config.toml
num_hidden_layers = 11
num_attention_heads = 4
norm_place = "pre"
norm_eps = 1e-07
bias = "none"
tie_word_embeddings = false
init = "normal"
init_std_down = 0.0607
lr_mult_up = 1.25
schedule = "wsd"
final_lr_fraction = 0.05
batch_tokens = 32768
train_tokens = 124900000
max_steps = 3812
Each number is 128 + 32 x the weight over its row's rms, rounded and kept within 0 to 255. Layers, rows and columns count from 0. Numbers have three digits each. The size before them is the row's rms in percent of the matrix's.

# layer 4 MLP up, 768x192, rms 0.0606, rows 204-310, columns 0-63
115:177114077140099165151122127107094070165121115137113158111173145122155064107110139141144117120143106183097139097099143051113105085136138084121127150067092117174183145103121104150075110112104107
081:082160179173178132149150127139099105166119146116157113130139090180107156156137136120158098099110144135114169078155096102179130151138125131124060108116057085109142116143071088125138124092123085
092:109180167133123145128177129111174086067119161112110152150147100121152157079216174117151104074162144116154166090137185134158145106099122143158145098159121168110095090126144110165109089109102115
092:139126069138179139075134168083182093134212131137154145176154114188029139098150122149092140133198135138095132174120121058107158106156095143140158120191090139121105126147109173099112141096115117
105:158120148118178176137148138143118049156121122122099076119054106097143130113137087164134190113149121116172174160112175141158160140100128091096083100153153070174196154180105111078088156137125139
035:116114088059113134096148096125179109136167062141139175102143134119146208138075128168104139112133106162141095119107084117196133182141151133113150119092112166169184142120175149112117117166149109
097:140111154128165154141120212101138106161126141083149165120134214133100091140105150068119130126162154138130058105163090113141154126112161142143123094160129092134171130209142112143129081117138137
105:134100121084106045135119154171191079102109054116130181100123137099205151109155120129103150091126082070135160095146168145163101144125151148107101218091151082133195080104175114186108111081158130
105:081112108047143118129094117140093107136102145119198178104119188085124148183123084110197089096189112146100179163150117121178193163131156169123140118125162161169179106152175136180123125129107135
105:109155075045121089095091098136087137148121112121149169176130096155169169104121138084202114154163096135140151201109141113108118174048137095149206192108097179114111075091099152149120121116072107
077:163134092089099170131074129057173136140111070093190132100096113092134119107129121167092138159164086109171198112095134169143166079156142130216103086101108135108112141100119127129110123075135207
099:177138109154128157204140146119081128156149095132129140135130104124191114113073145084115142126086126172119150097140078110110068105175127134132160132125088121253053132133112122084098120113086121
109:148113104138075103191118154087108127088076165154100176135186131151162137110128094112125140123166163100082119153146175093095113148044109173192119146124106140115187154214154156174101144084119116
074:066191119165167115094129129144173106197142131127118122112112176076170130152152079166105149145138113073110192145117110124128133120174109151115195215156141127127125109137109151094141070134086122
089:146119147155137074138129122127085101141100110121111183148085131140141161118130162117106153114062087131026142146074163172113076131087179161098120128114132145079108092087088150131135150057115133
100:128121185138151164137084132128153132179129137182097080152106087129153143153133084169138153182138192111105103118110164166072156167131183121057189108172189143122168157160131156137093135101163130
099:144121086125153081119128169201126089157075164152145172136096109116076104143070143155170125119158129134112121119126148147108135173152113113149150131187127166152130116171172084109186104120113136
109:151103074158105151121143076142087119095147128122085132052185168171162110121106133161109091168086160117150114177159130129138121156078130170184191208110155114136086088159095117196179194189122157
090:155123102102106121088129150096166116147127150089096154139116121135107132169127198140130087098125097103096133166149097169136117056129183149096074152107124079122114131160095081070096137122111150
085:162102085191149106112142156117172136183121188132106113111128154140112167135114127136106128111163091151083101153084153140169117097143163100139154184145133160154134126118097143100090163154180130
060:200106110136073105164117152123118117146155157113083109082092170115103103135094112090146130179082112128070161079128099154084111111111124135140077128119203090032107132152141119158095113181151124
091:197156163124125162078138087110152165189169067122101110123143133141164152107076110134095144164111158153142120127074107124098130127117085141143123089127133135131159085169134140123076096132112116
085:204119134162172184161148033089145094093109137136140098144159133094168119180085162096100161145134123097147088142133169118130082103074119138133162075122112111217158112130181102143118139175181155
060:164143104146147109131165093128111076178150135108093133135131060163106128139119164098169092141112110151139141100057093116125087110124143104124137095148179196112121149182099100170124118132101109
077:135138135111071127146147118122162133125187120100124104080106134141110118105146194193100145129159089139124092119145116145179093133160081125135149129208132127090101108171154107152217138103086080
096:139104109171096137122153051086072099151113131095107104128111122153167163148108181141073061183119080146125139104145120097079175166073162122160164134145107120120176095104131134125095146116102171
118:167131167132110188105158131121143139129098123148113063106173173113135094127116131154183132157077147157154154166151103097100084119127130061128091093081130097129105061097160113078200103099170097
100:131084070158121154120123096181104087139115172146143163142154086103135104179142127117162141063145109116152131164076049123061116098197142107107118090103145121153185140075055195167118129107054115
105:164079118122068120137145156139124101108140126092164103082134125170127099114106124092101149132125127159167043172181113121111113142186089126163152150103136081136126130179101177157061129032161124
081:148102157124181133068123085110201067144183078096133105084130125131163187064117085144124157167129141117110073161139103169150178161099130135096085078122191155126138119157167085131153111083074106
104:150121096122144121085175090169113169119117064152109161134107147127137158168111135088095117151097052146105097116129148105092194120153138092188126170140133158127139117040112059113137162167103107
114:141105102179094105148151120130127172115124112100156161123160175141128151097092151132062122118146133117149110078052085110190108136146105109074192129056175138122145059160096156154105141112119150
100:145069111082091136157114167089089103148162125124076114137173155124142114156148133168134183106148120214166134111133182168112108078097177122137156152130130094136115208145135117156130120149141066
081:140104210181080120130103144114134143129118143079133094130107098082094117160115145158097145183151166112126119142176090112140130057158136155163126163132151134116116056143153124146131091148150123
100:128147066136114140169144110149115100129167152139148133126157120118094054166170146153058152099131099094102139140097137108151112121134163160205208128116113102134078086122129163098130159117140112
049:148157126162162142115094104091081078112131110139101230124103145101155143132133094104132175127118107134097146046090124119102090135193126097122103108195180149141111148123105176147125119117066204
104:117093175138108112147081071120053149124181160121165126113121117131076100120172166093161164140169086099144105138126173157122107110111126116183116143207138133143127150107111151156134148113143156
121:090157133120123110146109097104133129126177102111111136090105125122096093116114168073156124157119075138153124143081177137159144174117166168139109168158060161095110119091120135121115156093099105
103:108110138121100096103154072162132128132118100104105122121182194129127147151089157151096056128136106165122165215112145142137128108095114126109114089149087096090106178169133132146152152097101133
099:126129105145102113133172101077161122186173197108178130136105183128108079120148085156133130073176117112161115130123168194167149133112145107103137116160121101073171128078123086124146102071130160
020:146125113193134177182118127112133101195150167083104124115126089104128114134076096137132137102181114106149156143111138194105148117090099088105144100131102077103114197149107104109163132105127139
123:079146147121146073191101082100094131113127123131094094221122176172093173064124160118126158162098125101103125135082215159146118182056155118114172095098113152126135140178159144149125178166093137
112:140147082094120153167094141083141140099111090186124154131067103111214179133102195145122117066047135100112153111147154103129103177151121099148118083123079146184144173148155120129136151090158105
100:101136153096086097152200148084101102126216146072116122106147145130063111086167101164119151145178069147132124112116164153089114126124132132128170127120104149069084100135200141189110113170186118
095:112156185132189078087178060097122116116174160113099050133167097134121137136073122135151146134118131161094094118066141094156070108131120114192143092135103140103227100128139098096146103121122081
091:169142101121186068164138119182124101106192026119139149190157123137127120089146069151105137120125140108093119129108124129138160125126108105060064122145103136137161136056148090140127112099116114
113:116138129128127124075100110170123089140035132120096113089103112187147132137090128141187068163072155158067174130134134137130099082091095147092129080087134129114103122126154132064096162175064079
112:088071151140120155124105131145096090138140073137134171101157114147121090177128106116108151193136090085119143109140129058132064128165104162101162144085206174092135125123084153108093128112111209
133:149095092113088181125080138130111185127169145171171121176074143126080135157197148174086133129143071053166099122117159092121105116152139143079179107151139104145090196122110140136103131096155107
105:074048112120125191123105102047129142137099144108114100137159125117169070156153113116140107141129169138076153112096201177137067159135139111195080108151200112136110104135160144155158119131161116
079:101165144068119125124144142140163104082141171130125169103158119155154160171089127101143151068176107143165175142136108142086093137136091177061178034071132092106079152134181139082116080117148151
085:097093110135146095140117144134153142107145124118134181210148096150133166139149157112169149135104190128144127142148129131072136123124127153140137201135124120157142154173118127053115202091061090
089:189128057107123104155093123137109131100134082050094141105095129124129154134150094132132108137158145124120179170121189089139115165088139174157102170184189154119175144169097098137098083165078129
115:114166144094188070122113116169182168105122127153102153146175110113158125128116126147064120135104099164166100163109136156069202173113122137078117040109109163103155117070096149179089135106139126
111:199112161111148158116101120120093164142098119152109154130078105069176104153129110189142162104149108082100149125142102093192131125109125165170151107112134091172092087105134150149148156025143128
107:172092133105107163085149166149130142135091086103109121126087179112135161114226102110114105087131130093067126130112140143109074057091102126095160059136190122146116088158090093090097068143105121
105:089130114119114141114151113129170065154173172095099115081149043091120118089137157134106109116167144121109135091127151153146200101152160142111127096121129124167098139128099124107111181122084121
107:140086097136135088106202122127104162112187143138127103128178211056188116125112129085142099127163138142164150194144102097139124130128129148085153148132081097094171111057126090153148083179092103
099:141084110165206156128111159092100104184146106149102150142118090065063142059110115116096088128123151152111153123134109151165134210119139168091149096092201111151116118170173128132163118125122125
071:145081128167138141164101166112109148147113127080081118124160141114135103119163122110116133133101132073111128141114099176149142119134172114102176137075123131160144146064135155070193142090123152
106:124043164135103157130166164145138072163138080137089147182157199152169103093196167151151150129134168201170066123105134101145105143083099110145119161157137133124135139102145119095147069104103120
072:099139162191169102099189054146133132088128148136170133108112093101172127144147133140102078113113149116134098140172085107142129157114051091151129146084114114093083143095121134184065139118129123
117:119067106163159110117160123074092163142125136103140104082165102137134200175102116178181157083072189089125163167108156124131147115113170135138095140120136092143168086133114094106137125124137120
088:140086106125150121201101154093123143115152121084103107133169162088099133110096171115147134124169150108051135150138078119132178155120063219149202164112199136121122100168100129153096136110131111
081:122193142167138105095126160081144114147155174117151157128142178089154122119043138153138101142096135192102122138145162149126095090200075156072110113174114095174108082149146104141132115177175143
113:142123177116123115075139152120128117137160106131080140148102133170109162126095153137098123099126159079093119177130100115138221090132097138037132090126093133082167140199159105165109095074061079
106:130151161146208100076116094180165144160137094078170117120199144077104136127147107132156126177144214098144143175139147159137103197121137106144137098151117083120108110145131149148110095133148173
122:095146135135115114149131157093114129121108153089169095132118094087159104158108120096134092132152158142128103125095119115090108077137103105177144129097114122158099130145061181119077139095104140
093:113106158131162089084129105102160114169131137148133206136094141091085084143121069154141100114134117147134093109153128185161087156186079093130143100141207133150154131189114142098110089112132208
106:124152065115107084117140152104134134132093150104126083120104114150175150138162127133140131137124161128148162112096195118110047071122127133183116110094130101133098174157110080129161135100152095
114:201106154151129174178096111197131146122131135150164149107140095171118177074125087123125101132142097134116163120115109128149156161155136114063128104147131171084178130110102129135103117153157140
092:147126110138172154126117130124141180117094083087098149084069122140108127118139174108102114065063190130120121177148091161108158175141115109162146115109145085115172132156119147101118146105156107
114:114092071132111149149101144141175165115100135100093114088136128108105123159103104163138100115120153139132094112134108146158144158130055103157094145171114116215149072135112135118046199160121107
120:094131146134086174165151118146155125124196115059156135176193103194144114159115132166113114139157097114178223072155114128152145087088071150118118152128161120093132161100115136097117122084142104
097:130129097149129190136127145089171082185168160131145103122093128137116123150172088196111105109117110154143140084115122076156090137124113119128182199111145098127155111139129075112128087190130134
101:163132126131130145108159135107096111126162126145148181132113101126191113179142126132075084177145139171078109174087107140121131145163135065121123117104134113077111073155116144117182151138179079
109:118092123127094092134085070132133138198099132094188153185080113155124147074139063165108176114117107106118127151156123144135097113092199135174148076144153163096126123146089099107068143080074176
088:142144145159112096112097110134211121096197135127153174140178095128163176151119122082178135139136122050153102169144117115117097156125082118123089178155139115168109121056084092163185150166152147
114:144153193094122121141076103094081137084080090183111141081109113107120083113163138117176117141111125129160157132161103141100149106092129119106140187175062175151142118095148120095158076124110131
071:114136150140157120134133152079125137105102111123138080130169134128114165128115134150080166160138169165124107139123180108162146121132143153086075162096091181148111076123137147125169173169124113
115:133154071095103109117086118146138090122157185140154158129104097165177130121113112140172116052141117118119153126094173128079127144089121102129144175168063122142124088058096107144153141145068080
110:170055096115046171118066174110150186088150142130120129126106179088158119120110158158077101122117102059146089160141151166113126134145119097086151161112137127128075118174131144100144132120111176
108:178073108111151127141152103215119116138181082148122069149118087128083133147130153131117116128106157133117166148119137134107140144132122119112129135142141154172156142047098119142153156175098134
091:136137147065192170005125107141136115125223117106101109171100123082098112132138125050169184154131087091115124088110094117121166159146140176101110103091120082077108133155111138099081108085100145
099:079121087089126128183136108145110163141114162084101095127123097144214132131154128091167125141149167179172135192110113105137113157117133064114166131153098114102124145088138101147097086158128161
097:137144127146044162129168146090140115165162121136152102144171096119081145154095144107120068097174138152179138118144176099115181088157121085132149135109099130109128077156122079125083104164080113
104:108104096143141149116216109143129112075095080153146159120131109125163122103121149115140164172099167111204143165151109139111132081104141046111149145145126125150106102224170161078141153178110126
105:152105098083113159163155057135143127162160168125110069142123127166147119152126175094134092142109137159161175059148076066127099158177135079126154154208133084104095149089186094124118094134178188
106:168123175163110105114189092100149116118133151131101166140114152172207116145124147140127095163114143096154072120204096134123139145084090113150114034155102138152125141112120149140181136129152152
116:141103038161128153139133160142038130104185084165101135121173144090114124139140122150138193181116097183061171094097156133061124175107095125160120124152154084021160120075177153133078123154119110
114:103149159139127111107100075137118066152177152145160159082160147186164174098161143099080136128130159140159162184129100129106151101126105076064175163138108143145124102184160142089149115122106152
090:173157120159139151183151109112066191174126129116142161116137184109113126133121132141120130174135173089145167141143120168058153143164120061101137157102151052143147164140176143097137096107136128
097:157095115137141199113117121091062131096124141174139105112136121175168149184128100200089138156123085125136156121074169115091090125120165082066169111113103141134092098128139153144156122143136131
104:101127160136145179132113140182121080123174190171152138138131105099140075109119112086172113095114206149169076178123136123138159135164120182161182101109130156170154176077140138145121131108135071
106:141070115117178130112170132131112131141109135093135179141076165075125107141130091147119107078136147114144173194074162108100131214138113139138106097154172175127070129179053109063113104127055098
093:108166160123150138133113081195128095128111104159109138071088157158103158115107144108120128162193094131176160155112098140116151136091142143154139120145175098147115194163090181116138105142106162
080:129103164128148174158114162173117127115124152111151199086160096109103107073123113134090176170166106146173121162077136086107085154136143081124062169100122150117125129115123133105097161071115150
109:110082124180078129115129134112124113067132137149156103111130159182120140137116126122092129074144161130117170131201157100151143100115082166137075162103115148162124109132144124140176099095117171
094:119153129125145152069130138160115100099135128129112147127164120162150118126071093156100088149140119171166155147093197136098175139155136209155072079091148210164156086164110123122100105167161152
107:092174186138159133142090111141155088108150178115115102129121064200253143125140119110157125094167191131142100131096163118146141083176129062108130113155108114090109118132110064130120064117145134
074:127145128133149115134133142122075103112126129164034026110114204137129126116115141113106176140157123117092139149124137175119148181138189125163120104178110140118120170119131118128171132117150124
097:068165110180095138125138106076110123166161122176185048131224068154121135165095139095125130116130145191141167149175141161067185121108101159098099094175154161099085113097081157129132083135121127
106:137117077087092188159140098074183160105118097083168067115067136177111153163124117117107100128108073140103146122134165200108096094151155133113161149158129174122132142143176134079144116211111158
096:164153077182152113117106128172118127094164143102079142134176119142093167183100087134132147132144106150140112117103070123150094132124124097084079105115121103125109114084129111155168108126127131
107:117126132103129180079116136196094092147133082101098134145176137160162162152113143135093148147111077127104138143189112139134125192135165130121098109143137137081149118062152175164148117095142098
115:104134116123121023129163151140109154156126163144138112164117141154161131146127093123116134133166136101147126170139159139038121109140143120170098129092117146150146062139127113096137161056118154
102:092146125109106097166084163098145119115133069140102141078067114096108119148114117176182147148109141148207103126132183194109111157167128119137126169139168131107169152107126084091120153137139154
# layer 4 MLP down (transposed), 768x192, rms 0.0606, rows 204-310, columns 0-63
127:099170133147124037139128109120163122046107145108090100124154144121109113161135087140101130083097200144041141150092126161055122140056138172154102115130132137136101115159145175159155159102188154
080:148112090118116157128158103155076123154170109126083208135068151123079137087127119105129126127117165179200110075100167138103173070109134114175109185083077175130101126090137125187124087186121138
090:113108106123159091142138124154104159239071087136179101064107168073101078173078126151105151214109118162112102155110102115117103126169114123135142158132146096160137153135113122120132138111147157
092:116145139088165157205110166131088112109103111156136126136100127125174118178066148141102114137116132084157115097123109173129103115079074118149080149129125131124073099177121104097173163132174168
112:174195089131134106133139125126103141120148124068091124088135129163092128115128105126076118112156107127184137083125134156144138131084090154187124170104086163090104140126128135106143077127083169
036:103165164220109099119162127091062147131106128131123125151068145106139143154183071114132060096105123135159131149111184116154131087135118111127159111148153102109158085167119119113185166124083142
102:087114091105040083085116107132130122086186131180131102186149073100148153118133176166133130116096128122136114157125173081092102091115105121114142153109153115150145137107126164107119174170105160
106:185147118169141152103165102068066107178071134156088173122113120127148104065160117155121114152119104158022162129169134154092150174091138098146176084129096147162145166147117083112128086189134088
105:152150124119112179123171139158096171141102203131088181128136136100107095155181154096067122142164095102124151140146144183161103117108083105128114126157164127030142171132109112156099086161132049
108:130105165152113153144174125139131167110150116152196117117170103105086147139138118089135141143164093118155081113123128147088153118216133164155095127103120133121119112119115130114129103164041138
072:112097150132180039145148131136086153094087125130116134098156149120115132181104055150151139117121141139094121134217098123138098123136154119123161197132097138127151129062110124089118097151155108
107:077118177087081076114152126166171120133060165118107123099083159113079174105137154162151135188152077120126116145131178123148127127090106112126065163111170137030133097201139177162158169128117067
110:130104194129189156105113075154126154143143046083147105083097118101148078112168188133164163081070107142168139104092157155158146093174142124066134098120128143123132154072115101150171102129097161
072:216115102135149089100130183067114129156154102128144111097165113166174093140088108102155057107135131147186135145159170110102107191093121094132133045120109163194171107106163105114133144186131136
085:148089080119098145117140141175146145184107139120137135172161150111157106105132151163119135139096085176202151129166105044162093093131086142128108156109099128143111187058142108163122077207134115
101:112154063153103089119102125067091127108083104107111156183110137117132079166126162082166059175098114159139162107142164111163145064067060121163139118135129103110078067128160129142121090153087150
098:093091115109125166101123085056158205132128089088124161101151085096135148114162097157138188148088142145151198157123161096171087104145157117162070173144135133114152104071092143178117110142101104
105:145164142110116111165148100098116162137120155151151131149108156127150100131138139142124155215174137147083117198121173155091085193112121102113109146119184146117090102078118134121081100047131102
084:153133184153177114195143116192099144154075155130100147164133129123132150119110085139135181175129146170115147140104104081083088128072135166139118074183144121108131070092140104077158131182119074
088:125119130172154158105120099168132135067119096125095134154097095079173092135159128157132114142114136143090086088157179135160095146103109132128114139104110156073143071136162138130156106115127107
055:122119157203149138080168108139098199121082131165119098139127114123092172198146221166123119066122123133154113183091147123175147152180133059117136102168106142239172124093132115090122127144133083
085:048111114159104147143168125139133098092064145183142131124057057083092079175141179204179107152117144123103079172154169151139148118129110132101144152163140125128170100109123112162170173115095147
082:099182093114194165138145134181071128148174141122117133197084122141056123132169131131162048063101119143082140105163071212115099120176082187124132141139130117131138105150068129119129122096103170
059:093107154120149109091212113112081142083107126082132151101157189076199107130113117146107171121164133104147093150159135070099080167111112137096228118165117123136131150121115171164197150073125149
085:174101146108152124122111143099058091126088138125173116109138095100069164066106180107150128099078183120095139182111119111095178165168092138084156129147183151114111107106125148134073162165128112
091:131156133159144105147128105141107185158095160124117179083098152113100106127115101123135146175147148103076099142109159158178104105184167143157093134097160084127144117112130138105137117122138150
112:092102163142109088083075110172164186126105160139095186125155094112125137141069148092149139167151178174167131144144153109103124132148117163116052191085158147129112138116118151177075171135134128
100:082147092108138057099167121133166138055053123130138169146171175159149117081141142078072166155180118075114145061180138040194143143067128164169171178129077156158150193119144075142184140185104154
105:178114134117118138140113119061136126104201145106105120079111092114083107167147109148127112095106177124129157114140075138100123075100150118095132079192118138132095119155168125080112145168135090
084:154144114050181104179119134102065127125127144144085093134110153167129159102111155179090187183102154153097102151099140107124170157182109156109061097123116061097102145182122139178088141163115071
111:141168088066169140135150164110176113133126157129163139134134154118169158128082154165106116099150075137152179105101129139099152061179115118126123127180140100059124138159145139132174109136134110
125:116106077122115142105176101064148146146103140129128181061144090087138137140162159090169173109159169142160113189138142129074087179136204034132137131146155089035118128130085175119145147065119135
097:120165059180148105110120090143165145155137153108154162111167092138145185091135086082112132126100093092108086135152164066133118192115096113132124127148094154181156123116118179178102115073158167
076:124151141121165113169159107146138143147207126109144139114150131149159097085165134151130082073117102173110084108130157123124102188066104129112086125136094119118155200143105150114124149094130140
104:163079137097139104066091149141113156172076152166151122145083146178154165111086094126152116127124149176116096173134138133119078150067101107074085141132113166128156137128118153154121121131101152
048:110150110116091165118141148156133161128143135123181052165153144152088180165133160114152100098137145144121113197127150166114162087086073196114129125076108100140142128150207091138108097121198061
103:163151076088116137084108135132125093175105130077082177167184123130236169160160115167112068123145176121130138078149135112128132122191117112089149108091108078132117107177126129129112117169094155
120:118110137159155161135147161118156148139136133125150141198101140140158132099119068096098113110048129096202153160138129125131175110115151091138128089120188067149158131100069132132108102137185155
097:199147105192125146171115166051101118123087174113151158113136099147157113127136120122139156096069138129165127064147124132133093157100133111151109149149136138176147101096172103118127105159220150
096:111117110156127201146103143186157125143111105115185116103114109071150131086082144133120112140119095136128124107155060103145162126104136112123165129140154113128131138169091152141056100118119122
026:096133122083140135067165179117206168118121095148109099137116161117151145058146063165121152153136100107104157218104104124180169177124119165069106102091163128137117155135136101104118112155160088
114:143104144121103167132158114179154093104139090160117152055123100152161110132112107149113177074095146141146067159164062122106120103174130134168174142148136095137068137111156114143075136144127147
105:127126162090066149116086131153109095142095149118123142109166163161151138067159138101087177145170064062080070077130160105114115133058156133132082159151149148118063073137122185126125137084156119
099:151153088146190160116067106151125116115112174192131099106155137152141148164149163055152124145062165095133112159104065061175165156169106111102074114078153105187146133091143083111098143099115131
092:149096144091107090101108175128161222166068175118067098158098177124099157066148177161093160095144124122122098092146172110152091138130071097102071150106157118094124114156126176174141153117162108
089:135132103113079123102149157067116126132128185154155068134156108165177131140121159116126136138110102110151123180147131137101108109073128188183173145126066074100083130141147126093138203205114173
114:105182108157120133163106127147137124112130121128117134152098151145100158106165152094073164105231104113081114156079122075091084120165105104139189138204115075073103108151166158156106072173142117
117:127149081140118101132141141132146164119143165071143143139117173149134152091138196135118108054164179176152137149136096160088177126145147101131167144125062101193144160147142057126119136133142085
139:144160132142104147134141108127166158107123135146122163126114103118135146134051124090127147122126094062130075137147049141059156107067142113163060165121131100155099123155160124080152121141105135
102:152154145082093083098130160198090097114191100189104117119100142151090157133077130121142110114093057108186110161164095085135144096101106121105174161153087141134173179101084122122119170106120120
089:089093095210150103111166165140126099104121159117114184141172124124082151109127100167157189052115116129155112071136122124121152176111133079146102167077116172147142100143131099129126151114122136
085:137128159152124170081132120143120139071146128114139130089092090097099105133110122176168068064173075090150117117083162138126076111123129090115153098118134134116177165096152117140088044105188174
082:169088153169126130092100140130119118160154148143099122089151149080076077090188121120124152126086164144176114110194109178145135172099145131144135153158066076150098121139113145133146147102135116
111:172118144132089152100086122179103106162127163139134069154126217129065118144110101136180072071154163091101185138129138128174149146113119075141134142152129097127173087114159120104110137158160141
105:053131080131071099163137146093160092075209120152143116109161115137121171164116172114096073120116160154162110138128094189074134117139132117118111107138080134125180134156118056127083098172098161
107:169150123119124140111105154100121177143139151124102147147158092112092065104058164177167107155112142161126127095124111106128130127143152141185114114107099161156128116076149139193145173083165098
104:094135145111140094100106139173115175090059139170065160184117167165132133149084090145166145176101095155117145153160098080077057151151112129141132158102113145073193117094141186148138096128090113
112:140160103095141130143074124106131076153161114088114107126105160148118139126089192111171145077098118092103122115157149154139105106084144125158174151073180117109166090125116099140088156096158088
097:120165139144091063142137112154114117086115157088126092083153162144188126157145135120188152103125080145091057171115114098094130084149141122116113177144076138115170168112083119125093121135120130
068:123175081089096138164166143123158147130134159108135146103092160147152122064093117123134146115137168088140107159145164105102124179156177092166092201143109130158129207120118100129164112137137099
104:150183134136149070145085046164152128101079155111105149069103038103115139143133109086124110159128202180193130156105090085169142123134168125142123153096131106104068079155090163127103143116141123
070:115159158120124125120139125189121124140049187190139121172106136166081166110139094136107206110145104112108157145070126162149044179122164172148068147050129117105146086142136172159164098155163102
120:166126114171140100080173144077091170119135131142154112116076151110175124120066119077186113068093199149159108121174083104100137096038143108126140088162066144147082181159121081144134126072152134
091:097143177117092181170115057094169157163176153136100177136190086198153111124143074131109132141113192138142097187101148138132130045110125066153123093128166081119146178123099157096077113099098148
077:138107125034131107119157147221101132166137101129079109189140114115135178216181075157158147094151171139151105109110060124198086068117131159118118101123129121102190171091186115118150129152086135
108:128114086109167134146111154081113071154143139142096114138100132138093178119117073169066128166112087116123168133139140063071110192099115138168163136153154104136086191078165108112154183128170115
108:125102098092069192158086166053094114090193170179151114139109087148141126156111149113102116081147081166155085132113151147111138039123117131128148086109209077117127127121104102075156171111105093
135:180120100148130147126154107111148138140161197125117080155040127129121103139158114101086119088126119111159105139118175103137099104158122151191123129140071085132069150155150171090084108112150124
087:113140161182103159075180157184067156139099125159139121136152139142177116134111223118108141090135152139152099128155152156096112074120100170122095101160159184094131158105156076167166086148110073
106:200154169159163127101115150135162144110164084154142147128113133113091143153117161130121147083107102084093104111174140152117168127144161181125158144110171093074172110115112135112142143185070140
123:125131107106159135085153088121105200123162141132097115140087164143135165187154158105161108152112109102155125122196129102080105128101130075125097056155071201136032166151103139112119094126154171
094:068141091121132121110128173125089138102169174135105134146181125109134095114137078165149107166158092116120158032134126126090090089103134154085135135099135109143059112122150138140123152167107147
115:077139120122139128091160058119134148152134173104143158149075105146132173111077148190139095204127159152144131098151098121134135136113131162156160142185108185156130178079142176127160114093143105
115:191150118133172104122113192133091109107124122175098107159074226089146154105175142057070107068101168137073132146163152111149159125192171133085155123118149172129146120129106097148096085198081187
092:168093068116113129103115150118140188083057122151125138134128159158151166117163133099118152106108131058148118124107140150095133097106088072186169101181119167119161117073188116154135123124114142
092:152179099122099143159095149191148136166111171158076112136162167143089096153106080132134142107065076095181144079153136124115155145112115160134144098185118188141127184117150134177038113126050185
109:119136089085169142095152135071153121138142153155099100167156125104149116132169068111162163140170171151127183110106141078138178156150186149130167159104089132119172109142174147168154086154148131
100:073135092125107122185124186112144173096142179118106066124121107144155153098118131092107130112114135097102171105110171129102075166185122088132136126110090154077116101113112094147097090130130120
114:167131112122084103111169111134164116146150055106171122063149176183160129131130127077132133157174119132077095102110172074198174115147102096141085113114155108147143132130144141130151115150093131
071:117150113088119173128128120163143099163146255116084125142128130117112095130141109087148143111144145123111112074106165120164123161151113110177082113077137111052132189097157138128138127130078142
108:102100114108150103104162108101148176077139155151165094108126120086082201163084093160086126212151138118106120141118136103190107102089143161095143070203148112142180171146105154155090094117116053
113:103193204146106126125137126101133082119134082096116134139118122128151133141102103189111179157132156154097159147101129105168136140153115170114117171060058115137141099128176161134165121145115098
110:079192191107118096097105133040094156144097126121151144131174146102123152172115115103090109100125135120158062114119106108096166109156127148159105148159151092123095080169195127106128094151174131
086:142178145162114081236089129150094069117051148125130112085142076187172118176162154159083127106089134158110063166156120163110084127124119106167138162156148146147151139055151138113158138164132141
102:122152168123199109037160090134104098121127103154128111162149152168067166104172162111143158133100134093062148105137188154212109124139104168144123162144132164168108079149078107136127172115121146
097:114164207183133122114150126119104165119072131167190097143023170105066168142162138165105092202132155147071143123147140134108156136131180102135125111039072155101077099141133145111111102131139139
097:102154187155121124109037133110122175159101199107157118134153137158057132098140150107094165114141108152104179119166158069107084170151116146100140125081155120092136132093110144135112122121122119
101:121128115137127127099101107099134142141097129138060159094151117126128107135136121140110123113168125090097136154176172085104124126125155139128123141061124165125094192129131074111108124165174119
111:140151129127145131147099130145115138122189157125159117112124182101071117170136077107156193110144091203072124125104201077127088167127147102113140159111103129155144165133139124169123112143099129
120:132214107084110067110143115105130153148081175136137153165136085161140119106140112106122073066114177187117127173191121092145095087076118140124079177121155095068110196111094112118098075160120170
105:159130139150061146087075180135142201115076167126123093184164114144063080089142112088132086142141085123103157104128143127141084147125063153164113197125123105060174197074134116188118108127115116
086:125121095145106134043170133151172109103103135133161159120162087188122084128117151080143153107120084197152137145150122129198099133154140068107144138155135174086116108104131153151131137150080070
094:090169180146123078116183148150136108118156121083149122113102146091148085111137132060189142142147083152139154131166169136115166144093083155159086149143133117131135149124126058155093172132136096
108:132149068058156082118133161110155133145159143103110117064106088157108114110181105149109154167142087140126135104122090115130125162082190141110118126126164110125056140079084079087097156102151150
102:117152175091119139225118134147104132177142146163090077150108146188128094146130104164103122097148099105082148104167135124169106105145124110132135167115117077131086202143197143169146093090136131
090:202084138155155103170137190078107177160162136081165143112133142192123130208122117178176143154135140171057104144111145097041107143128084169123120139140106099104076118114139126133103151094118100
078:107098124116101149092087118133153191160146156125141097149169162149149148135128141112151136128123104132185114138141140221109100105136139192119134152095076146186127175147117120136087096167140148
109:090208137184197145167132128182133106172107138060131141148136131131149110132100129182139203136093095103121136152065112115091099191110158078105162082154152087125140118185144169137109125158159114
093:140131090099119118161092128172123092103196143189119072090111082125144149149121100154209139129136106095079118101130093115115128129117105081141159224142073086117123116087105118093141159132114142
105:111127113084077088113162147139142134103094116184149152133153176075034129134130142092120125156112094108140146143148122122116172106121125215119084144132120119161132118073195153127137174104106119
081:065145165118166196152183119140164161149086094125150161107080113101163122064154149154121162159131144119122179156099086195087146112103088159085106173175147160132126194126111042115072111139139086
098:143187168166177128148140127128121070163158117100121165111054102154129071129094095153116138129139078080080114125094166075087125074170138153131048141123090156158067118124119128137146135150141114
108:120157069126092069175130144101167094101138172110137097116090105145182083162159109158098130177175115124154184131073179083161172129164134116120120136119169093155098134107137162085097135113134063
096:099152139128115137169160125107142170154072103131124116113132104116214087073177163150080165151116110113157155167087153142074147172097085109158117187103160087141176147137100146157089111112119147
111:213132088163117115135126113062141157141148124145188103142122151150098087106139142121165100051104156142148130109139125138136145092128134187149086066056085167172100173123168118116092165092134173
120:154149140105075126067130089085142096094046118162174147129100103072112160137091109039144147085112110171106165104118136158194130183136132109168124136156117122091195133141131143094110099158182129
102:104046118108123171120080097137119110118134165141190141088175163146157114087124147130108197156127135085111118148155124094087158089126143121122158069126122134150126098091188142150110117161118103